Weights of a small transformer language model.
Architecture: learned and rotary positions, capped logits.
Each number is 200 + 30 x the weight over its row's rms, rounded and kept within 0 to 999. Layers, rows and columns count from 0. The size before them is the row's rms in percent of the matrix's.

# layer 4 MLP down, 128x512, rms 0.113, rows 0-50, columns 0-63
097,182,201,194,201,200,194,200,206,202,190,180,260,213,201,189,196,205,195,195,199,223,192,164,204,268,163,215,201,243,201,199,201,122,200,238,197,178,216,232,173,211,156,234,192,199,171,163,203,152,165,134,200,173,196,219,196,202,214,162,260,198,202,248,262
097,236,200,204,199,198,257,199,209,199,178,273,212,171,202,219,198,211,235,233,202,218,159,176,185,177,201,165,203,213,199,198,202,175,200,241,173,240,263,201,167,230,177,178,156,201,248,227,187,187,226,153,203,198,262,182,232,199,233,193,269,196,173,254,232
106,262,201,174,199,203,186,201,226,199,204,220,203,224,203,261,185,186,210,205,200,184,155,163,217,195,209,202,202,227,200,200,200,225,202,209,187,189,180,150,162,192,189,200,204,199,263,225,197,173,218,209,202,180,170,193,251,200,245,208,218,247,188,225,198
100,237,200,190,200,198,177,199,187,201,230,189,211,228,201,252,156,203,255,239,203,206,175,183,184,201,223,193,200,192,199,203,203,238,199,201,185,199,282,188,144,226,261,184,213,201,230,217,276,225,180,221,201,189,210,159,199,201,217,234,211,238,212,133,205
097,239,200,193,200,200,190,199,186,199,276,207,191,175,199,174,177,149,214,183,199,226,152,144,150,172,188,194,202,205,201,201,199,187,198,200,216,216,236,177,189,202,128,205,278,202,132,227,255,221,179,193,202,213,246,194,212,201,189,196,224,151,111,214,245
098,173,196,187,201,198,177,201,168,199,216,160,196,212,199,176,160,196,263,162,198,219,280,193,223,255,205,190,200,252,198,202,203,210,201,188,181,217,177,176,219,258,157,181,115,198,211,192,229,212,204,196,196,183,175,208,208,200,198,258,177,203,256,150,206
096,209,196,206,199,199,176,199,141,198,165,161,173,127,197,184,228,210,200,187,200,161,242,192,162,239,186,145,201,227,199,200,197,210,201,197,206,205,166,194,156,236,154,168,201,197,160,195,161,280,204,186,202,256,193,199,168,200,189,191,153,195,216,200,181
099,211,204,187,199,201,195,201,220,201,232,222,195,189,199,207,227,235,207,222,202,213,163,245,130,222,246,206,201,235,202,199,200,226,200,209,187,210,195,160,206,165,214,205,197,201,313,179,119,197,184,214,200,203,179,194,247,198,179,217,180,204,197,210,244
093,232,205,217,202,203,206,200,208,198,197,275,157,178,202,181,226,185,184,136,197,210,205,163,191,195,185,214,203,169,194,195,203,220,201,194,208,141,212,281,143,243,177,237,174,201,139,190,178,236,171,223,202,227,197,146,208,198,191,151,238,196,198,197,241
099,212,202,190,203,203,188,202,224,201,163,210,251,221,205,195,245,169,188,243,201,207,243,210,217,206,204,232,201,186,201,197,199,206,200,229,230,230,178,242,178,202,195,200,348,203,248,209,183,162,156,218,201,205,224,205,136,200,196,180,181,139,192,168,217
097,180,204,210,202,203,170,200,234,198,216,206,265,164,202,162,151,235,250,193,201,185,186,169,213,268,149,162,201,182,197,196,202,180,201,168,134,182,201,110,215,202,227,167,256,201,236,193,193,205,146,228,200,265,240,215,236,202,222,224,156,204,243,160,195
103,201,195,193,201,194,194,202,161,203,153,236,175,214,201,248,207,234,176,209,201,154,216,182,173,221,189,162,200,190,205,201,202,193,199,189,179,214,220,228,154,171,141,216,138,201,256,195,176,196,206,125,195,199,252,231,226,200,192,171,257,244,232,217,178
096,185,193,196,198,197,190,198,197,201,185,216,162,171,197,247,199,224,262,156,200,179,217,236,207,204,241,172,200,187,198,205,201,205,201,261,163,190,266,214,208,179,158,164,184,198,200,213,236,251,206,198,201,264,239,219,261,199,195,183,120,247,240,169,226
094,186,200,204,203,201,192,202,113,202,232,230,251,171,202,176,195,265,174,210,199,270,222,178,146,211,189,173,199,237,201,199,201,249,199,197,254,214,188,239,297,176,199,205,194,201,243,209,193,200,256,146,198,187,197,254,199,199,176,207,212,147,188,198,190
098,182,197,206,199,196,195,197,158,200,247,194,233,144,198,199,208,218,237,212,196,209,163,202,222,167,222,228,197,206,201,204,201,235,199,158,254,185,201,223,184,219,189,214,229,200,201,160,234,284,197,185,200,275,199,125,252,200,210,196,198,214,238,193,217
089,249,200,238,199,200,217,199,175,201,168,221,133,202,199,185,217,193,140,219,201,188,164,194,179,221,195,180,203,200,200,203,202,203,200,272,172,188,229,208,169,127,205,222,246,200,185,189,194,230,217,217,203,191,201,173,233,203,162,195,160,209,209,231,240
093,215,200,205,198,199,151,198,160,200,215,179,173,212,200,185,217,160,167,233,202,195,193,241,157,232,213,145,199,205,199,199,200,189,198,254,192,206,163,162,203,173,209,212,235,201,223,215,204,222,135,310,201,212,188,160,243,199,230,211,223,212,201,226,209
098,150,203,184,199,201,167,203,226,201,153,187,280,198,200,179,143,162,219,165,204,207,205,289,253,237,189,237,200,194,205,202,199,219,202,225,196,256,161,248,188,200,193,228,232,204,213,212,225,256,222,264,200,238,228,168,200,200,190,217,186,185,227,204,213
094,230,204,209,198,200,228,200,180,199,143,168,229,230,200,206,218,225,202,230,201,238,154,178,191,152,198,211,201,167,207,200,200,180,203,172,225,165,194,219,225,149,201,155,248,199,180,251,311,188,241,257,204,267,260,216,228,201,207,243,221,204,246,217,173
100,205,201,173,203,200,149,200,217,198,248,191,161,186,201,206,211,177,208,184,201,128,188,179,189,197,163,257,200,139,204,202,202,232,201,217,189,174,149,138,245,201,154,254,196,201,178,239,226,146,177,219,200,237,243,217,237,199,240,186,185,196,232,195,233
107,190,198,203,200,200,221,200,143,199,186,222,243,200,198,174,190,178,137,135,201,219,233,149,274,153,196,192,200,191,199,203,199,252,202,207,204,195,238,241,228,162,199,253,172,200,143,203,191,183,167,162,199,213,176,209,209,198,203,161,228,153,220,204,198
105,223,201,169,201,197,184,200,218,201,145,184,170,157,202,206,236,195,221,217,198,234,175,223,209,206,244,152,204,216,198,202,204,213,200,268,243,166,199,239,165,190,203,195,201,200,201,171,233,163,172,185,200,250,185,167,160,198,253,162,219,251,203,207,138
100,216,199,184,202,202,244,198,206,200,221,126,239,222,199,235,213,189,189,253,202,227,270,205,211,166,201,166,201,174,201,202,199,148,200,267,210,189,148,250,250,208,195,208,168,199,217,174,178,178,168,173,203,226,191,218,276,201,181,218,213,195,237,137,177
095,240,200,221,199,199,174,200,159,201,201,156,173,189,201,161,213,210,195,249,200,190,221,234,180,217,188,185,195,90,201,200,197,261,200,227,161,203,216,212,213,161,192,211,217,196,185,208,191,234,209,243,197,211,155,183,205,200,238,214,191,209,204,193,172
121,185,200,200,200,201,290,202,203,197,177,170,188,265,200,279,262,162,213,167,199,220,204,202,251,185,173,213,200,200,197,197,201,270,200,208,220,203,199,220,200,225,187,197,158,201,176,195,196,220,249,154,199,298,242,213,173,197,157,206,210,213,179,230,207
100,253,198,215,200,200,165,201,228,202,235,251,185,164,200,154,207,157,168,169,205,188,174,133,202,179,184,168,200,216,202,201,199,147,203,173,192,211,213,229,212,244,254,259,165,199,202,149,191,231,204,204,201,194,251,199,211,202,188,221,239,194,260,158,196
103,196,201,180,199,201,165,197,184,200,241,166,234,171,198,178,187,186,217,252,199,143,186,240,221,226,199,203,199,248,193,195,198,206,196,208,206,223,170,173,220,174,175,202,166,201,150,200,231,193,172,267,198,224,224,155,244,200,190,200,262,213,196,197,163
100,184,200,198,200,198,222,200,181,202,230,240,220,162,199,159,165,167,198,151,200,193,187,139,170,224,190,171,201,207,200,199,198,199,200,206,168,163,193,223,180,225,239,284,278,201,231,250,244,201,196,194,200,248,249,231,189,200,186,191,199,158,221,191,249
101,191,200,203,203,199,204,200,185,199,161,183,254,191,197,226,235,226,187,224,199,227,242,165,182,213,233,212,205,224,198,199,202,210,197,192,202,280,205,235,240,272,191,220,110,199,265,223,172,163,246,202,200,204,140,162,232,203,184,166,238,244,206,206,205
089,233,205,201,201,203,213,202,225,195,190,192,199,232,202,178,221,198,173,187,198,178,238,155,197,152,218,215,203,274,201,202,201,193,201,165,241,260,136,207,240,171,246,171,182,202,229,213,133,183,216,150,202,240,231,190,140,199,216,218,184,188,160,223,206
102,202,200,194,199,198,190,202,209,206,215,196,151,222,200,148,187,234,155,227,204,205,217,232,113,214,184,218,199,222,203,199,200,168,201,157,164,229,196,190,197,177,219,172,201,200,276,204,241,113,265,204,199,194,161,208,149,198,234,202,199,223,146,210,226
147,198,196,161,199,199,194,200,229,201,204,169,190,297,199,210,218,210,274,214,197,168,178,239,175,183,151,266,199,152,197,199,199,169,200,206,181,238,198,174,255,188,172,150,189,198,232,204,247,193,237,180,199,222,179,292,203,202,173,192,270,230,191,180,194
098,206,202,221,204,200,161,202,228,199,150,187,228,214,202,214,199,207,232,134,199,247,216,171,207,192,231,213,200,225,200,203,202,217,198,166,226,139,159,221,217,179,190,213,211,200,175,249,204,190,201,217,199,171,194,185,123,202,218,192,148,174,169,268,219
099,227,200,214,198,202,234,196,158,197,219,200,200,190,200,216,208,183,205,208,198,227,212,191,258,172,208,226,202,194,194,195,198,172,198,226,155,201,212,219,237,264,225,178,272,198,247,214,158,158,170,202,200,159,228,198,196,197,185,224,219,179,161,209,210
101,164,203,208,200,198,199,201,168,204,184,183,222,195,198,178,149,222,178,187,203,183,160,151,197,140,156,215,201,163,201,202,199,196,201,228,208,211,254,221,182,181,213,286,179,202,186,127,177,215,205,207,203,182,219,210,244,202,176,236,168,196,215,218,189
097,164,202,219,198,202,203,199,212,197,162,182,221,217,199,201,215,220,237,202,200,234,298,214,232,246,244,201,201,256,196,199,201,240,200,194,172,171,249,210,179,226,176,204,254,196,188,232,204,222,189,180,201,182,231,132,229,201,245,207,202,178,159,153,272
097,240,199,194,201,199,169,200,224,197,215,151,196,202,200,202,139,203,212,173,199,277,191,160,220,231,156,212,201,191,201,204,202,248,200,226,164,231,150,236,157,204,184,197,116,200,195,228,258,232,147,247,199,193,192,194,171,200,225,273,189,200,229,166,161
108,241,200,178,201,201,185,200,222,199,255,240,173,182,200,152,219,243,185,160,199,187,222,141,232,250,214,194,201,203,203,199,199,207,199,189,224,190,184,177,240,182,259,191,207,201,218,231,205,231,185,196,198,218,181,169,177,201,238,274,192,224,198,135,199
116,255,197,183,203,202,236,200,204,200,177,228,213,276,200,247,239,222,209,205,197,262,156,213,199,164,207,257,203,127,196,197,199,182,200,289,188,193,230,222,226,221,200,172,272,199,171,222,236,209,249,205,200,209,173,207,241,201,175,200,220,221,158,202,231
095,191,197,206,200,200,151,200,189,200,167,179,277,193,197,194,222,229,251,259,197,194,193,225,188,169,151,193,203,180,198,196,201,170,200,180,215,212,118,234,259,223,154,228,146,199,152,181,253,219,185,258,200,205,187,207,158,200,186,188,214,253,252,236,216
091,203,197,218,202,200,149,200,151,203,216,145,218,185,199,164,185,184,244,232,198,209,229,245,170,231,172,142,200,171,197,203,203,194,198,149,216,203,223,205,220,166,225,206,132,200,175,241,161,200,210,250,199,186,197,168,221,201,186,167,206,158,197,184,194
094,179,197,184,200,199,238,197,196,199,197,255,184,216,202,236,277,118,182,177,197,205,223,201,258,203,164,213,198,195,198,198,199,223,202,160,191,148,203,177,209,223,175,151,156,199,190,161,269,165,162,189,200,226,150,244,198,197,196,215,184,230,165,187,205
104,196,202,204,201,201,230,199,179,198,231,218,198,172,200,212,238,240,245,205,195,208,245,176,210,196,185,153,201,220,197,201,200,239,201,155,157,206,175,188,185,271,256,176,197,200,193,205,258,160,234,123,200,182,150,180,186,198,141,172,189,202,186,213,169
103,222,201,182,200,201,240,200,217,199,217,174,141,194,203,180,284,211,227,220,199,187,164,170,207,223,184,212,200,232,205,197,198,193,200,237,203,229,218,211,182,167,137,125,217,199,164,188,143,151,209,184,200,209,195,204,178,200,182,173,180,176,202,212,151
127,226,199,189,200,200,259,197,189,194,204,203,225,199,198,229,215,265,240,162,194,209,199,208,165,193,157,203,199,187,197,203,198,185,198,221,192,184,255,188,193,161,171,173,210,200,207,251,171,197,270,134,201,221,148,175,227,199,177,221,204,148,217,198,163
095,237,197,220,199,197,210,198,170,198,190,226,170,237,201,230,195,209,164,197,199,239,260,188,238,254,207,202,197,183,200,202,205,189,199,223,191,202,208,182,180,196,211,247,123,202,193,170,108,141,177,161,196,159,183,149,168,199,217,145,223,206,206,299,179
094,118,200,190,200,200,190,198,197,199,208,219,225,192,199,187,187,204,190,198,198,136,120,126,197,193,192,145,200,173,197,199,196,181,200,101,165,119,210,191,179,149,219,149,255,199,217,230,261,170,201,243,202,214,176,205,170,198,209,161,174,154,199,198,205
094,154,204,177,199,201,144,200,199,196,92,228,277,202,199,234,151,214,168,214,200,203,155,252,167,225,224,247,199,167,199,201,200,167,201,207,175,202,228,263,178,186,200,244,193,201,184,191,184,213,160,251,202,148,232,204,224,197,164,218,204,174,192,234,212
100,147,203,218,197,200,177,201,201,199,192,256,253,186,198,162,154,223,172,215,200,227,132,177,141,155,186,174,201,164,200,200,198,192,198,168,239,222,198,207,209,174,200,177,176,200,230,203,178,130,179,200,201,215,161,156,168,199,176,198,147,213,146,239,102
094,209,194,219,203,195,219,200,237,200,154,200,186,210,196,173,206,185,172,154,201,158,203,171,207,243,221,168,200,205,200,202,203,176,201,202,231,162,185,222,200,202,198,152,196,200,150,246,194,274,188,232,198,203,188,121,222,201,194,222,152,245,222,194,226
104,193,197,181,201,195,104,197,176,201,143,197,162,142,197,234,172,143,239,246,197,175,208,180,229,231,219,162,200,166,192,198,200,160,198,157,184,276,232,267,195,230,199,249,214,196,265,107,190,208,171,215,198,160,228,207,208,200,199,169,215,173,249,189,202